Weights of a small GPT-style language model, trained from scratch on English Wikipedia: exclusive self-attention, skips across layers.
Each number is 500 + 40 x the weight over its row's rms, rounded and kept within 0 to 999. Layers, rows and columns count from 0. Numbers have three digits each. The size before them is the row's rms in percent of the matrix's.

# layer 4 MLP up, 1792x448, rms 0.103, rows 1388-1631, columns 112-167
105:458463384543488522539480588464453505544525469513504477489602499450459488474533497487468473579481466515561570485476439548492484510471537502508576505559467596569505516475
092:469531491510521484507477418556491511485435507485493529506476538496487538501510463538549514525503441465510502473496452539491453556507519532473452544541459459573473482556
113:492402496505491498491474471510532492517467518541505486481496446488495511469477524475580480502506495516494521557590502566414514461519443476467584481499524488499498514491
104:477537503485504491545519524439488531485551526491438517569467449469424529498518455523518527492535568442452501488434517468475478433510560487512485516482498555575414475515
108:501458534564507485485503566497489490403484557499529456439543478512489486492496505495470407417510519455542509506533463531528537501503449489498466528596501476443487449444
092:465518527547537514533496526463507551512563482496511517493434539489461489473497531475522477547501473493405500504558519562435563498446469499419508569435516462571474474534
087:510530542422506461526535536473457520559494514488518562457581523517505464396523485526533535470496512534437475524524506534468460521471524514513478488474492487460501520421
088:475474438471537546519492608471513476527466499456463431463537459511441452569530449526471470541503462492495455528501496538496473530518430448498545505513486496447459538523
104:515454480462441525470453493580439558474478485527512490491513493491555474578476505469467461476502565486494489471485495468502516513469469497498544402424483526558575507463
105:547491442496472461436479522542475453555451449474562519588504493420465456517503522474531547512548450543496533466482554501477491487499549498493526559494477468508498497467
116:501480535507529533448509548531533525549464487541395512447498509547509484516461491502594531522536519517484556499482512512577487411461429522455537478522464548502538433478
104:449486513540472552486481464504582551490478439528523565529476472530493428475473516522506480545497480516580531536458513468461562486533410560497512485506509604531481501414
109:503554497438503526501506483525436528494527526491498470586462537547478507490529507499500520462523486557501508470466476483519566473521507497478411566470563437433441429456
099:453528454531502512567445536435481515485534497523441511565469536512455505539472460501502409559546525466495563496538493547514489552447530508494511474536508545564519515481
096:484487468490465509542523568507500479510498513474385470533484481528495560482461588527487545514522503501575490460507539478446419470522473532508510432471487481507510510471
099:465556506452528480510489535481464583494475509517506495461461478504496480502435524511471462495536462436530542498473538506503479388547482547518461430475577464490506502509
109:501522527496465485485518516489429537372489555431522475435535534481498489496494495502476530562449518544537504518558544546515462509506488387539457468589528427540454449497
082:493500519495513524550466531512468554482555532494497498506495491513510536482493447502499482473425468472589460506532484505538555457466553533448492549521557477455568476499
099:495523529563445518438535502531536451508504523495464452492556531468449481553508454446505546518517504537433505451515546511560472460528552501538530527498542457500464541464
110:533492586454463502483501485418555488519539431496482544549511454472512456435521557504587455576474509494517453484540540519527450511514520520552482492473439490526505520533
117:494519454506438506517537583538460514509508430511512516496474560521538466466494485536490520413519538449499471488517511471504479512463436433519492460498464518563494530543
104:468508488550482468523512435495503539508507481519514484479483490497485574537480457523450504475456554516528481546534538549520472474535477436462538560503411486506521492417
103:527530482478533548484528478530422454532564485498556521483545449471539516488494500489499488490559484432509459559362507543441478536557461559533501492480489522557482499513
099:487512497490458444563537413499484488526582523525378577467456479434526582510461523485543521494533533493545485490482493568469498490481458510506424548468482517523525487508
080:504559559481486460535551474561507439535524487553420460432464490445525529501544549491468522547473515487585512511481462518490440503491528528487522476492457525450539458486
094:512543492496489473422493569478522496530515389519577449492432490555550572484536436461546517524528537490509473533463509550516455497498480458542473533494538485567460466482
103:495482449444482508456500491493505563509563304456505459524485509485489507486536473394473498494492500456589524533542518525525452471454527518525432511486441562442526486566
099:470565556479484489505549477536481531491461524533531564465533642478482475506489508427464480465528501503520502526547442531535494493447492540487471536490509508523489549545
103:510441523453548529512442521601510515513484503494535581520517445525541511494403514461506532478501526490510565558482538519518417531547466547610501502502602485453506516479
113:534506492589490479539544549585497481501609498396484468585489501502538518471503548533548526519484361472464497551465503507438453493508551507561534431483523501516532537486
096:510588525586513465451510497501519506510522488483543398472509460530431544527527484529493512511441453533480483505482415451476514518541604516510551581548479528396523520459
111:488524548613479482561479532518433532490528469545546487473552486486539456551495527601543466552474477515567456518536568521427512418559542563539535454541460443550507528543
105:437542401516528500465480570535454529461438514481511447449526491429518526484507468476495478531467545465430559494450493493444472451463524490479518524444584427526468504506
114:485476450469485526476507496472488479468513517502529515543618529561537510509458546443497529568517558506464529460557462534484486509473516515508509505456519517515513456446
110:554501468479523537490548551465556460518525474529532514456526505498437553504488485534555531572386511501427515478463505470476478508548482440463457515554506522532556468569
090:526514556505491490497468545450446499529501477512535523493499501514483483527524498409511463446476485480473524506493488428493511523500427501524470531465550523515492474513
095:477518464556501470518596527464527467488501523455423497651471529505466536500453543465461489479523516495513413483439500493493479514531539462486555489423485551533505596453
101:511510492388502541531487546543504530456476542450493511553482519451497459480496504560511492479528443559464527477476512524483493488457482442502477519597509444491508511535
096:448437434530576416415479530498462577434509449473473549461590464510516522443451526562477573524490466512486478511488509480442461447529521506411486479510463472536486469480
115:577458567508579505458509516524440525481474526494498474526598504496502514505444575435469401479491501464445466491467490549476549604520521482536477450454551487518556562521
099:576465515508548544456529486607438500483525535524543514523513492556467498514481488519516461479542496523550487560508504546493553419502513542559444539492495536410472499488
104:540509527444491406519498486474457518512498501485506518481544489509469470505493499538525479535493516517483545502513482504470522474567524497533500493494445577502570560518
100:532514548463468504499493488470546538522518480557537502525532451421554439545407560477448586492472508529522490459532475401542523419453579513438510478485547450564521499524
113:501502562471545499476483498525558472471526578485480441487516505480465471574478465509489480530518522489520465508519507477539472560538513478493477486441410499540548468522
101:516490591520542508548608457487537504534522506461516506488506501457498498529467540493445558557502488462518508490505474458508589533490499526509455459533494512483464498508
104:489518506475474522503494460586443524547442514474486454476548510462500342522507491580492520453511486510499497545506491481506554484470434453484409534516569498498476506490
112:437485562461513459466472565463464472493512513506489499501553472460487617558428492480510460434502457548558495493519473532462551469473493510428472506546488476494578492478
093:507528531418454445523464520559532550520508469490444517482511452522522511402458529505491510531545548522498483505525513510464447477554407604516517447500494516536522487518
097:500485457451476470425586544504499487516517553491438502512418496491484505427509518523495462529480485507522519574557485477499493521417521524472492537511464522443475444502
108:472495483489450512464456577477542549561576471481534480473483501538419548535544522557446495479442426449467512455466529545555474519510434489449474468503463501501460522476
112:556525614575463427508576499499499462436487567502484437504510475457462490502480571518551452470487451478520500463528540427535407476492545482473524464500491532505516546502
103:580448537451489452489483505453528521500478520513499476467502562507452538513479522488511534478468500576514537414482461571603435498477466487486489565519563539535480585484
112:585511457492473537505469477507480573466561509516496449509532547480559512527501483476531503559498495505565502478452525502512506536517484480462467466458409527458534525492
105:569533484435533494531524503534508484488499449437570544571506595497500481375464533543443504512483505509405518518485450559509451504571502502482480587500417502582442465564
088:559496512530503516496512510535532496560520470521507465503508533412460472522495508519493503538536533593570493521502451527528543564569464522510479498523535499439494413445
092:500526465496550509510579532563515481448516501412458522486480493581569484541432475524497497478494517492465557500543487467518441455477527449487523486530497449464477506471
107:519544519550535546541408490556504519447543466491483485464477451499470485512474522486583530445517452447487558560470470543503522439547411578535430481475523502451546483480
114:488472602434518533532483509446470524461573484503475575430490522467474506528498598509492500520529537486502502505500534448453456493407518535490536424494517568523538535491
096:516434537516565512487573464507581501525518483538551558503487508461521402485552483504446511544570497526449482603449506547527555552517490454457496510463526433518460516488
087:593488494478480545530478522520502500464532476594420469498456473496508489458489490501468497485516496462458410480492529446531507474510487548532536556467533507516615481457
102:476526459567573477538494507498488495364408487491521460453543471505492431475452456477462460535496528563470499495519585457354501510536473478549526447541512502558499471534
102:533514540470529479478470516454444499477523528538502426547555462447486531486446555507535487532521510481539534538463532511579445453428480526479482528574516515455549495432
117:522461422474537409501497467499546513491516499478481502524468529503455508503493470431514504525472519522520596459417504490413509464482483509490465509576536479487500476452
093:521460444467477482419504428508497458510486555459445499504496519503538511465521522530485506513503548446511521448462563480497487440488542544559496439517487580462464447529
094:497474492475464475483495495495430519420592508478508463498534546475511473444506626506516542486471521513494542482513414562543460540597471559459508541540509517569494503429
086:454520494479531446472553458559496488504576466440556539486538498472534508480520565503472477534544529440464514371535523562504527537502505506554531544530476425539480526479
095:511488508523528520489587485489621516388454544484487495461441501483475563490475492525517487468541544469511437513460515541469431534517454513506484502506503481510562513532
084:529467538568445557460512475481502536457494533535536447473519517574473492549545514487544492517514478581444507548472435456500534536482452552546509485532486608607468516478
112:488431501479607455485524540479513441530461512514542532491484526417465511517470548488467512470495470466384528589467579521532441462476413462484503431527494522507434468492
086:526463470535524461456492520477489420456447481523521475555519536527487487469496500505506480493528503478523497566476480418529418465538441542480512564444471505408509485459
108:443513484486481497519486553501447554512501544497523478555591458459539568512478547491474419524492535506531444511468562556511516523515492543495487531452474540468485457521
097:567514494516492447561500602466505484503492511475513530517470499557508500506409499576498478496549451507492539513506551484491462546490495489452569482532562510451539384543
067:570521471511572507534505500457514519510582451531492425446483536492546464516532492501475504505507504540540525520460485496587514484507542560459495493475465547498521486449
083:493510498423519476565491441484419496508490499559500496504466487553540534559485521485501450490543410496530524556459510584546470494550510494471507499469465491463435527454
108:506438527471435474518475510508506467461501542547506491489530453499451486454517490391437472537496473488531478520555532460457527450522564562516476540520548557444488470580
089:433503407482473493519522503499533426497512515502517528507527457495548492540510534511487481505500511435535498507491513443488546453482563482462494477481525501506443494521
108:566488526543519506509489453503469450535511464509500478478509468522468513534555445525489485529495536495592414520478470520505518525493476500611542486512488459494499551502
083:495517480439511537544532526571578567568432494541463475516464571543527434469509531481498560539532448500481477496473476504543467536549444486466519538542505549522448524566
100:468560502479587513446462489502432466512494541481521578485567469496498470415474478509528430465546476522478522512569411511472523477529477467470515486545528481443460476534
097:511516506500525450472577481504471535435521496489550483490455515509490450461474537611458421510493531494469513488484507494553418431537493508481478558557494496514460527488
106:613509471455527457515502475542450466464501517495517522555590532517516486447538398519527526614481509507515508464415476466481527521519509476446528516533541518520502528493
109:462454538553484496527476519499539511513517523503481474531456488483487442525512467538529410471472531510521522484518398455466512543438498514591533502453484510505542511508
091:507534514523528473458510528455497484467570511453527501486515530438466487459514508487465489504510477525402492486464485499532481487541539523519499464533417529532639505518
093:440503496473473492472428499540492457501524472476462491461464457490509477483497437547501474497521529507436460421422530511505576515554491483454514534541464422527471515521
082:500509516440474448535498473482492460500545455522564465479477458453492522401521537508500519438499449430492473517445487478513433530496472500467504514532521493466470539541
102:501489452459480497497481547550550447412546538480554481450520538534450577525497554377489483460577552486433496460479564566514545509503422542497425493577443548487483485493
095:504506489524479492469486486460526470469511468466464596440503521467504488529483545494560495547520456451510558536411496526486496494536492468444585528496553493528481521485
092:529504492507493461573504458543482518574492493484573490486523455525452454421402501498508508528470544510454451452491502524475460458554523499477508526514471576486497493485
104:489504585471506528508496503516566542505552529525527464558524505490446561495452603522515440496516476533397477495519503558479438510477470494485494517501486493461466459485
117:488527499471605513535492480473548549464548529547519573477506460435535474530427468506487478509426435498512526530580535547472518494513460525563478491570465530480483521527
123:606499535467520463521515477550494494470563556529515514509496579557497502546510510454544415476501552517462520477466526503532550472518510514510516528519478530408430477595
104:438539546502474476518541537493528490515483473401447539556524513506515584597416473509480485454557464466506414548463542483515497499527523495464538555546610424572530465508
090:467545513516455522510501462523577386505491490474518467506498537514472475564520480496469533503443488451491551517486544508500568518505446495505548485514454497517441509523
096:543511530487503484481465468462520500467425492582495540504458493502447527555508480525436554522548479484505454470500578456511557525526482479579451493524472516534463461366
096:512477515586499495505469451481568403491566526528463520547495554499355544447531534546507498529553512485442459440463557514502487551498472586517412420504480534487440526487
102:485494427504524573491534472545505541536500503389480470513470518500519566521520460449525473493448528524558510473554517454421522471515464495532541537526496481561492498490
100:581472537467516517543486513491564514488519442561465413497475454491472514534508524490521506415478526503539554444528529542490508535464438497505566522462606500510465492449
102:490478462481524489543545559528492453466485503487480576482431452506470525509496568527427458544507517461506503504528521525424549427520560563435557467568592508462534515478
120:459439543527531510508496461483447419520510520510467469448517503527462536521526547553551542482477468484489475510549409521491471528446508463453443490493485595523492555486
102:440510504507537489465528454589453421537489513493498551446526541503473515486481465470502468502451539447421468493534470540464501478484446521517470532524443595597490505451
090:472469519466516525514500427472513546543504479367463494478574458529493433481493471547464420513478522579583463483537510494474449542515518458521545469538501498509493475471
095:438484454465526530544548548498487495519440506507523492458553496532496546514492482522453519526446484474496486516494489517535491513531418536442485473467523452561469500503
079:615439577503502522498538498437530488482503543495463547501558591499464482477553542558478512523498555526509523478508471426560430490539527518442529534527478450524553508516
103:504509491473453477490472490473443535496475512403522517516521521496434482529408436462518430481451527494437449495500538552473442511546517522524464501604508437555505508490
100:491511535438537482503524493497486449478487452421513468428475503472450473502497476480473496524520418501513458507504515493349543527475479345478515469566596469565478422496
098:490464467471542508511491561456548529487496476525538521478467463542514459547490480519499482518565515565531533510520538434560539442437594449516471545491530481463477542529
100:445474505512456468494505552536529460500530510463514512491497502480525494527473421532459523525539492507398533427466501511519490475536579476495514488572520575490488479436
095:638498525522470434501525532515515469543516355536521503546508573448464562539500482458499511589420526548495522512464507476555505480501445512518577572494538545519479502491
080:578508507504523431457512538495533521461463500540540470492458542466496430576504558490518493527471546449440472482437464475511504499545463501481493601490477480491496522445
105:468479505482524522530429515452488508551441431442546495443468433518422526507543539539643448578566538505501502430475525518478465496473522494571502507486537485534503421545
110:474512463493523514477505489547471565496551483436483589523453495461476555427547530516545516472444518539483519454493421447446441425502462470451447505493464560430513533436
089:472525551483514536526544455485455488473435538555510525438478496545484495542492516522427443577514565499475585506512526457516492545514389437532499495482442478529535492471
096:496546499496532513480459544464509497516506503449551455521515473483486404472517534457481470513464538531506429548547600550467529439445496502550469448504523575538475466472
106:524504476466467492479483484478505453421455498528451483524500529475380526557466440475520546517469498567515485492530453518432525510466533487492506556520508486538551464478
098:523511536481517477453462496506456473512515493507493526524667490457539444396403554541493475475507495534576512447528388565492483463532451502450501515496516455498523522613
097:522499557478501505501446502487495454462517526397559544513553626537547498468477470481515577496513494503438509492553508437527499519516495470445514522531509477441537529470
096:475522488454495547499521495527513525542520494490494497499511473552495496522532483543384495515466486519483472466536486529529574523494484482539452520662479530499574465590
085:527494524418502523504525534446527473490481540456492506533569530526398522529487450487472480561532521512453546588511507425502463518580531366606525529581569516526464557546
102:508500489558437514573531509481474442501512474422500508491453506454550539508494478504483488503526463467483433513468534470506418454561561478564416521562540539458523484475
075:455507510456533532521420409492465496570423489546501529499537511585492499488511485545579499521504500515540555514409577425456519515469537414433531512503440518528516501488
101:466532494475510483498519535480467500495545522481487546504479553496490494469499504491471505499501490501468525517485520461486561543482529505470457492438541498484488511460
108:500473550510420508504531433465500473481489530414447546450481462544497371470548514560502453477522460521460516483498505564467529514477563488496476506497440477523494526497
111:476443502401502475496506534494508513534509451529444485462514543488549489469552433382416502480478488503536502472554525503482491588459545493532448501477458463485478469549
109:518466519478497484427472539538467502424485514470555492474496570527451498550518538389506460455478457476520470394538531521499443532496537472497491432551535562468480514525
078:507484486453468504506500563497536568469538496459546521454486510542528449504490529450543555570549498480485487500419513448534469469464500434589453546487525473542564450413
100:467523483508489544523513489532496463520521415524491491507479490497576435492505545560493552565494545504421540495458515510517468506445477546546574517580471468490465569502
097:482502532498520444504572509502494515485545511480517520524509469500476497487517561449492525405552438511507411509493462491488473542479456456425440499531500613509545488524
088:448504515471506465513518507466502491563489543419399525463453464474508491465505488524513477481517503471430480550499469393451475517496545474572516556497535464518492453479
117:483420455570476529398516498490511478482550541466442483559457451489547497553504472479508532503529513555522490489504503517521471449446507484523502511549460520525501534531
106:500496477429579501509534536538473511415529484524486554578547478611400547576519495490461504471529485434494547481474484521576515496394475559565455430439466488476454484505
104:578478531578507483516424488498547511525495447498474489480542551504502470508502495377454497507493556510539471503503494452440535493544516545465523514481555497480462442487
089:550530468532525515445458522485566509490510524522487466481516475493518466541530559498487489508498518517490535514503459497489451498547509589456466488464571428467576529523
098:536526508496608510475435510497479492446470490448519487519508433548514477482511528515635515581470475551560514453410520515525471543516475484496530524540551463505610527555
110:459500519481509477527601521515530511510462417488525503539421487497533483518572483574480582504518535495491519569501559453414536459493505539520497502560482490510500516503
104:558510473488540482476494468509514497540518500577538507523442473519535525492489506538487498585472507539521468616506520431560569472504525483457437432478514550461587535489
095:502456507464541469503485492510490543490543473556479532498608530494487410514495601520513411527528504415525554489520560498479526496477517573497591488511498498546512515496
103:519447578423536462422549526563466475567493503617500544564603490546545453528482449520552444493507546487421450452434533517495466511517470514515489527498523546504509467564
095:508548444513546469423499546525520511518483445436461541456510521526464514487414516441463526497542532501485516443509506532446494510506491493503516524472470515465451450476
111:531482542530527449425460541443487446541468538515526571561531455477565426525442560556477392546469464515518530500470486471530495447437565526417520486465488526539510469518
092:493515541559557499477523506459542475415551506473534479480454486526484516517505538519495525489554487479524469438514482524547410458526517472491428587506553484457516441479
116:568495459569525410445482538523517560494535448531442455460569526476490549531469468547526512484568484511471447497497514478546556498466501467514560559536443497469521446474
093:532559434517498529509499471501441482445493520533494476515482507489498479472491496494523522473489509570567523425501520532543582511474484469537538419515530486465515512455
114:564508535545551438450520505547492596449508460460521452487561509553453436492502516529475479474465440526504428515527500563525462428520558495506499549500424505501489456441
110:457545525522575513479534470529483488508499498482506517528498540476558564529515467510493484448464472504456450516571421391498468513520448491457491517517529586507480410517
090:477508531432488436490521458512518466417527494532462472479495475487507442500540561501523474416570430552449522413472516462502454501465547464589504584561444496514535363488
088:493537468517475476477450537479444533502470517466491456528494545573478509485439516525475477543547514527537530513527495557528455531477510420492478501511542498434526530521
074:638465492548461491490453575486533469558542499493450488462462515501436472563496510495557527461507530496488443519504499499496435497551503531555533533528482492462528485471
110:446481545495444487466495509546503455548544509531530522545546521568489520476553438559490491518502397560503430559469549546508459429506502561556485479516498444501595544492
086:512504503508553567544517480400457600421429466473536585482466492485449463476575448502497532475511451499512495476463489482430537552434455441507427470522552554470474453522
101:514520553509462464555491481532509504485514585373530462482551483502522524498529452534497527457540496493428494472464519523561448550499518505498483462549501476538534554487
080:635493482584523507510473483517445509511544512480446486485551419543490511556576499509480488496437494404551523496532429468566508497479443552441512404462465487503500472521
091:549499475485509478465482532525452491553489539527510467451475517549512519448473486487521510505521441517516469463540440520475537449509519517502508565500498490558519541523
101:423527424514455489502474485510507582434469454449495503497469513487532534525509475529493571516532461523473558493503482557548624564506491507549417557553510486463552498502
116:480552489444477469450482435434429432440476494498515522540479446467534523543479543478486448463502449521420568499560536462494479510509511516479486435591513509535539476567
106:467507421495471367385497515519459493507469504497405457592556487573505481532566524465557486540466489546487504558509522555514567439500523506489461523510497554533509514456
074:508547519507557525539450523488569517533520462422486530479467498490576498439545507495496542518542518507543479539524500495562495517536482501566519431510455480504532462422
115:521435538520530424480480514496551515506516570496460472496476544466499473447541458449530509459538494459472470534488475490524499493513543530439536508502493502499471543447
099:470482513544453482530539498489531526514539545492529483546523493439490494497500447451437425510467530518457509440511481471529504532477526476485449563467509479443462502508
111:482501563482460507513538497518498472491525505439507515488570498514515444390500525531535562506522517558532357426505544532436526549490525476451532515550503524436525501490
113:495524589485557499476467481555568509510588537437599547498509520473526478566558574532481539564482504528448497438492504572491489492553476500463551480472504473524471459497
088:521506525409532453460519503508464441484531537543482467550493481499440562513445535521471505485496474497567538483504398545538479528495484501439499443451458495525506517450
107:397540574460506358533590528588506443503621505545521466517508470486514491551518453475496475513504505465481545477509517515474469446570545538504480555557555494489539499525
112:479486391538501492524484486444545476529461492449445509530461570444444543495426573448497511567501510477469521537473511472483510466483540509511492504553533548480496524566
096:443571524458612521500531464467480518534475519412523546474521490524513499424494524492517538483494451478511542522547483537461601493489529591586485482504512534494512531521
102:464451491495497546519463495553552516401471512460540537499508547451463556511539445406554514469488570498470481474440566500539518459524530537513525412455454426544527548527
085:511500500526491522516437512528492511612490557479452536479533511464458568474503591503477451513484438466526552503525527463507476500437520458511459479471453444492510477455
088:485511523520506597489484498506490501470473535436538552446492539476503518375480506439531414548435486526556483537466563455406482539411462483519503500557512499486494535442
093:518482487566517564513522445526525527503507515528462474457530507464459492489433480519542543492522423513563494525387544503481512501485467492528489472521506425557491519510
105:534504419535513510527522454476472443488452489413553512472504472513508491477465541464501514474544541486508532464463421500542596509502505462560493468462469522513525474474
087:492557553493547525540442455465500531519503533377403473488463471451525545442537507517450403511473470499526485564643549514563442510503542564516476487498540508524564456492
115:485488368490532521584464480463468527564484455514495505483546499453533435510468499516498546487481510526482523521582518552497513532391443517495493507475504507547497527422
104:500489510453462513496512522512441456438521458486453506462462536524539451428545587489481492512535421534547559428536551524514586499500394514534480507517506480494524528508
100:553517494546518542478524488448512509480548484488485533530446496519510524459509513470520408503446468557430446521532438491519493495490483462554496448556509524459469619507
095:460543486479478501509483568578536495540468485459475475463497492481411483488534571505473535570498473595510468550457481538498458445459452523552511482541573527472471513531
105:575530457531495492426471436514468490507438510508488485580432480550548482494482479493516512479399546500508515458542449558596421472505521449491602518550430517445540493503
104:504536527521460475484518473444488536377525476505496505524505506554454486485499470548463515525512433488534512462550551515422483502465617474475449548530589519530481442533
121:550505489464460557519504580608438538484485493517492519510474515494528479523541480411514470538512460546482463524434489537450532478414483507536486505514404559462501545511
100:478538528490487460394508583497551559509494477462536451592550543460542519417578534477485458551489498508493522485459498473518514484444525516493532603496514507507520534428
095:524484463475480452512518491515493476522552479500445473426498595498453485522524536513528504403572525521409455525507600543504501520530454511469543516486533516467475493552
106:464499507557478515491535533498497484503517545561502525519461457459432517581465584475547376451467528494537442505496551429530519574481503509474478553498482459475477562571
085:476524542446481510494514476588435522505483511454476460486496437487530492432456493537455503470548469477580411413517446560535384476523470585470518470496530463462537474580
088:640493525515448498495453583472546493451453477504426511504511471451540565532530486545503504556498582487484514506448477412506551522571453486535484435499495516426455467474
104:514581471480599513458491501483429547520568526546517473516487466526558424540533457515476473484490508486534492533547508491452434386507511437460521474509578494492500577474
108:499490392450451487535482477492513523344467426536531527481541514442517537506463552490452531470502478466421526543522512459489440414520444474472506470453443497478449479494
110:484559478491548478502512508519469530478517516505520470536514492477506518466473534495496477574427461501546526570476416563473510467545488524442491473552516530491445449503
117:461447481570538524489465460539485513449519527498461479540525558440483559527476436559479496489572509438437609557439547521448484455420495471528509488470506534466559488498
111:441427512507541485474498453574480523468533468551558463483556570501512498549539471548509482548488446491495459534436532604530463526521437573487513487480539519536519486507
102:518523513470549534520479442436550498499530512487457482534503545454514528468542471484488536440558564476471547495433481530395436553547537507493539536607544482587491488545
101:472480486509499509549515494462517533487525490429485526557533514566508506529479438466479461468551493568498511518488507508511488530558521485509500444546436464486515379508
110:490509518464494486550472460544474500424493507518520579566635463494477518459528601488485439516451449497518523550497500568539520447598444561461463487519456449514481503476
102:526513528516545525491508433493435451526490537473507505475501482516469419524483446477575505508530546587470491501478530517476538502493573491440515472506523578501567496478
114:522392480553575484498495565564444419491502449538495430481507450428419471514489559461442534445541426491516518411519461540436541530462558506499465466521475502550487547463
100:449588419498456442548520491469492503459443445455546524479464569552533472401517480481484414511518411547504486475549451458473537508435525487441477501558435537504455507439
106:538492463453589500539567487535566448514525488451512494476553478489497500532574501489504538485503474550485527497480514471552516467522549504443522529533571560620434510462
085:539545544564500551546429530505516498456505491507465540534543470532510472429493480481420440543547479529591488526571479481374521508485456532606456584486471520587464560498
093:458459502549455518437488401511508443490434528574463495540524487532459512533575452533520466560398540536508488509526526422535491493494514493536458530493475541473505533458
108:499531503478457479542505492499544475471496520523501517486526520575480517564461495487471517465516557431488544538590506483442548473493552478508448527464480511499502501439
107:518464504533498540526465505451520514519553530546475525508499479484487520519462483491519466505516482537458501539545525490485449460496550522494448440444488448479503540503
098:503494485560487498558492505512602499523529508479480470513621485471512453434484469559534456496508463488461506436522418481418513482528530482510458477437528452463505512531
104:579470526488502497518519469497503467490495494506487502513542471553476489503545521534502491532443430487524512490483450569486461451542489428455514488511468527500486536514
100:475489449494476510584543534514534579595476524483521480534610475544497491402474477440580554518456473534509494501525561545527483513492464472405440475492494497505483489459
106:491508534511474509499431541437517495513543493540524512497499548414511517471459453531512482489512525499463429520463497533491500505408477486562562427512441542503482521460
104:542479543494504483494589514495501467512432488525483430551575537534541474499499555491496548449554554506484453499505521467439538516509445450522494440437503428438521507506
094:480468530556444470570550514571459507543534509504527474489476478476520462455440543549564424496463527472525528468527490459537477517424480487435494478453501481541478542540
086:488526459524488575509502534473495499481533514495487463493479522497525476441519476524536407597465505432432534452538533516535470476458502550395546406463487456553536546483
102:526464519497504541525583550538553498537543450450550520490524480614487497462471455501498461504516510480515508489488542521508487512478525439549554502450515490484459525559
105:516527429462534539533539446521495577584492549402540571507541532459496473431475526536521477483471477553556547527527467501489530535508444463409474555532488521563591573491
090:493477519515517546521453468576505510495473528511489596464502485491455536501484503560500478543492459528543519460516589506452453478503464543488464442469503525502487472540
098:464482536495498513402478542470474579497478497536524486424519469544509445474523475516494476527465493486498449471498502556485486478520556515489472412514466520539491491509
109:476493456446485489516484502449546566549509560444459558498535494494554521532499503523478490498465471485542492410457526603478501375501482471458552462507525534538490431513
075:570501537559439490500519477541465466497532532443509531571538511461508530538582442501516503530438508521547523520431518535528470499486457492582471524496487427430460438447
123:471411509527493513527497472530487584503478394507469460519494515474528502521501551494484529487551485516568547435485451501466490517566510452508489479509450544451521417493
107:503506466557527539447567458571518491489616534450470493575504508510473491407485429520469434459541399566539490522514520524462426522566503501469454487484482500491505494493
098:542502581497533473473561582499542543502556577546551496495503492538487544508536489370485499435534498525523527457487468527517552454416429547475445528488428513399530459497
095:452522576421471431496528468426528560450484542482527558474465498565525473423522504558489475468447490590485497500553531481487512515526503472525536541516562529473528533488
096:560440494533489418569553499510482518551493555460530541545547586531473429463468493515449510485436544496561492385493533442551485545490498486465532528494542458584456543477
099:579472540469527555496574489549496571427505487545512504465564466495466440494561505444546512505473532580579527544386513471503541555398496514512458496496464482542499483462
094:540535479456452457470607408482473434511525504534489452480458489463548442512488515414500556543562475559509496556449454514525479525514552512485494481462515497563451520491
079:488486501562486507519551435479420505520526518519505453454469480541481552504458530479504417414565545520494510522513519515488503512512441506558424541495552454433500514499
091:505556548552510491461456472508539497537538466525528612540473474505500506448537533555482486514516557483605473514471543484551468467523525462542506525459489532550540503464
112:478531396455489443440484514537433503550495478476552452528516494487583503524538480536484597557486524544471482461507437495517474449516461501515536537584486489435514535520
098:482514500517591543526487502526542534474544512503519556506442533405452525366575634520483513524467424412486495455487555508545439494544482550562517459560560410480496506474
108:503445580413558504444549491420568482507530548505522504503527558428504492511497463467509526552420416531510516540461496506481509521426459536514518491512464483533470483503
095:486485494554492537477527479501519501510530457492516431505470523496547485489521499536464491518541469447425463511509558427529460580537453511572563422493484474540531541467
110:528507524463564496445500484460500489421531477509606521552519544504449530461499485519609526485505505570506456539527507501525500538483442534473526501494478457480544484541
075:538467505498508546479442515561446549474534512518549504518502478477510473457485501529500477570550398518464568533564524453486502526543519526554493488451566548478561498481
095:491477505530504475527513459496468469397459503507499529447442470482521549449522480511522481567488494535459452507493528477442485509554420553501479433524490528552460496478
077:468510538497508513558508555494508418540505476461315508505495508559522530516497584532534530494502514447451450506456506550541453451539523440485451495454546511519606435406
096:575527510489471507526517504464526460532531432455448521464464475452481486453533553479478555489565470552522516476499467521486606494459514466534475496483517536457530517485
100:496499559414531487533550468496453495473494510457550490523488436473479556508548565488483445553509442512519467515485560566446595495529516460519460483508495468536595489517
110:488516465543509559455500500513512485556485509554485509656489634525521518420500422471491486619543458481501552528473587576446508529492543486540531487459537536467443495445
091:453536494492525479448482479482563521541530433509457503440474557490547462529450525533529466526479489498523492501538510527524530549510495493536511495493484497464505567502
100:455505487488499535518588472565542493501499531498551487550507500523469548481437489505498494522449516462531504555507529550527567413465433520470503487478526439486452490534
089:507519511418496445503530470496478507414506535377405465489522485490573519502436504468485503411406546518475469553526487448524437454503498486531504479480511475443397481444
098:501475493468435590492597466515481508466617523435522512477488449514586497457461548518534493455440612564503519558473504499525489444452505492507504509461441569541548451469
092:506512508501530486491534528527492531538496500529472589483479488538474536589546559524478534560495469515485463469505524490487521516467495470449507544544518536533522550624
102:506551524451525434487478528457591477399544480526530518485486441588523513532528528511481420547562537509485536453486506490491539541508485437523584524507456494486512483587
117:535582465428538504512481493483498488452484467484472514531511494525474507518543504479501528470530412516461490496506507579502472523571451587556505476489531476457549486522
101:509468459505491536496573451540497502485510500540514518502458466513454533508517511486449402535531569490470540540508439584527507532454542452548479441425540479497470479503
089:499387504488472518472588514531522512478493491563541474468499474447529521464502480492525534606489428510571520522488485504492437491532582465599542492473592513466578550452
103:473418430466477534548489470476487513426505528542577507479529559470454596496481477527528508502432454555473540526485505452505491499521557446497447489483512561480443555480
110:491511481497443512511545460487496480415480533490541557476505509551458542484437464503506437415514474522493459614548494477535521459472492485486465486503535477372561452497
106:511489436460468504512446585500470535525557451504539509474529473581490513514518484485495543464513517509480484502500496490458508433479471579490496563496437549455500550483
097:495517511466501514514501474559447503413504434502572537513556480488502554473493523443464494483586533543515490504503543538467525541489404539500474511489484543462552463513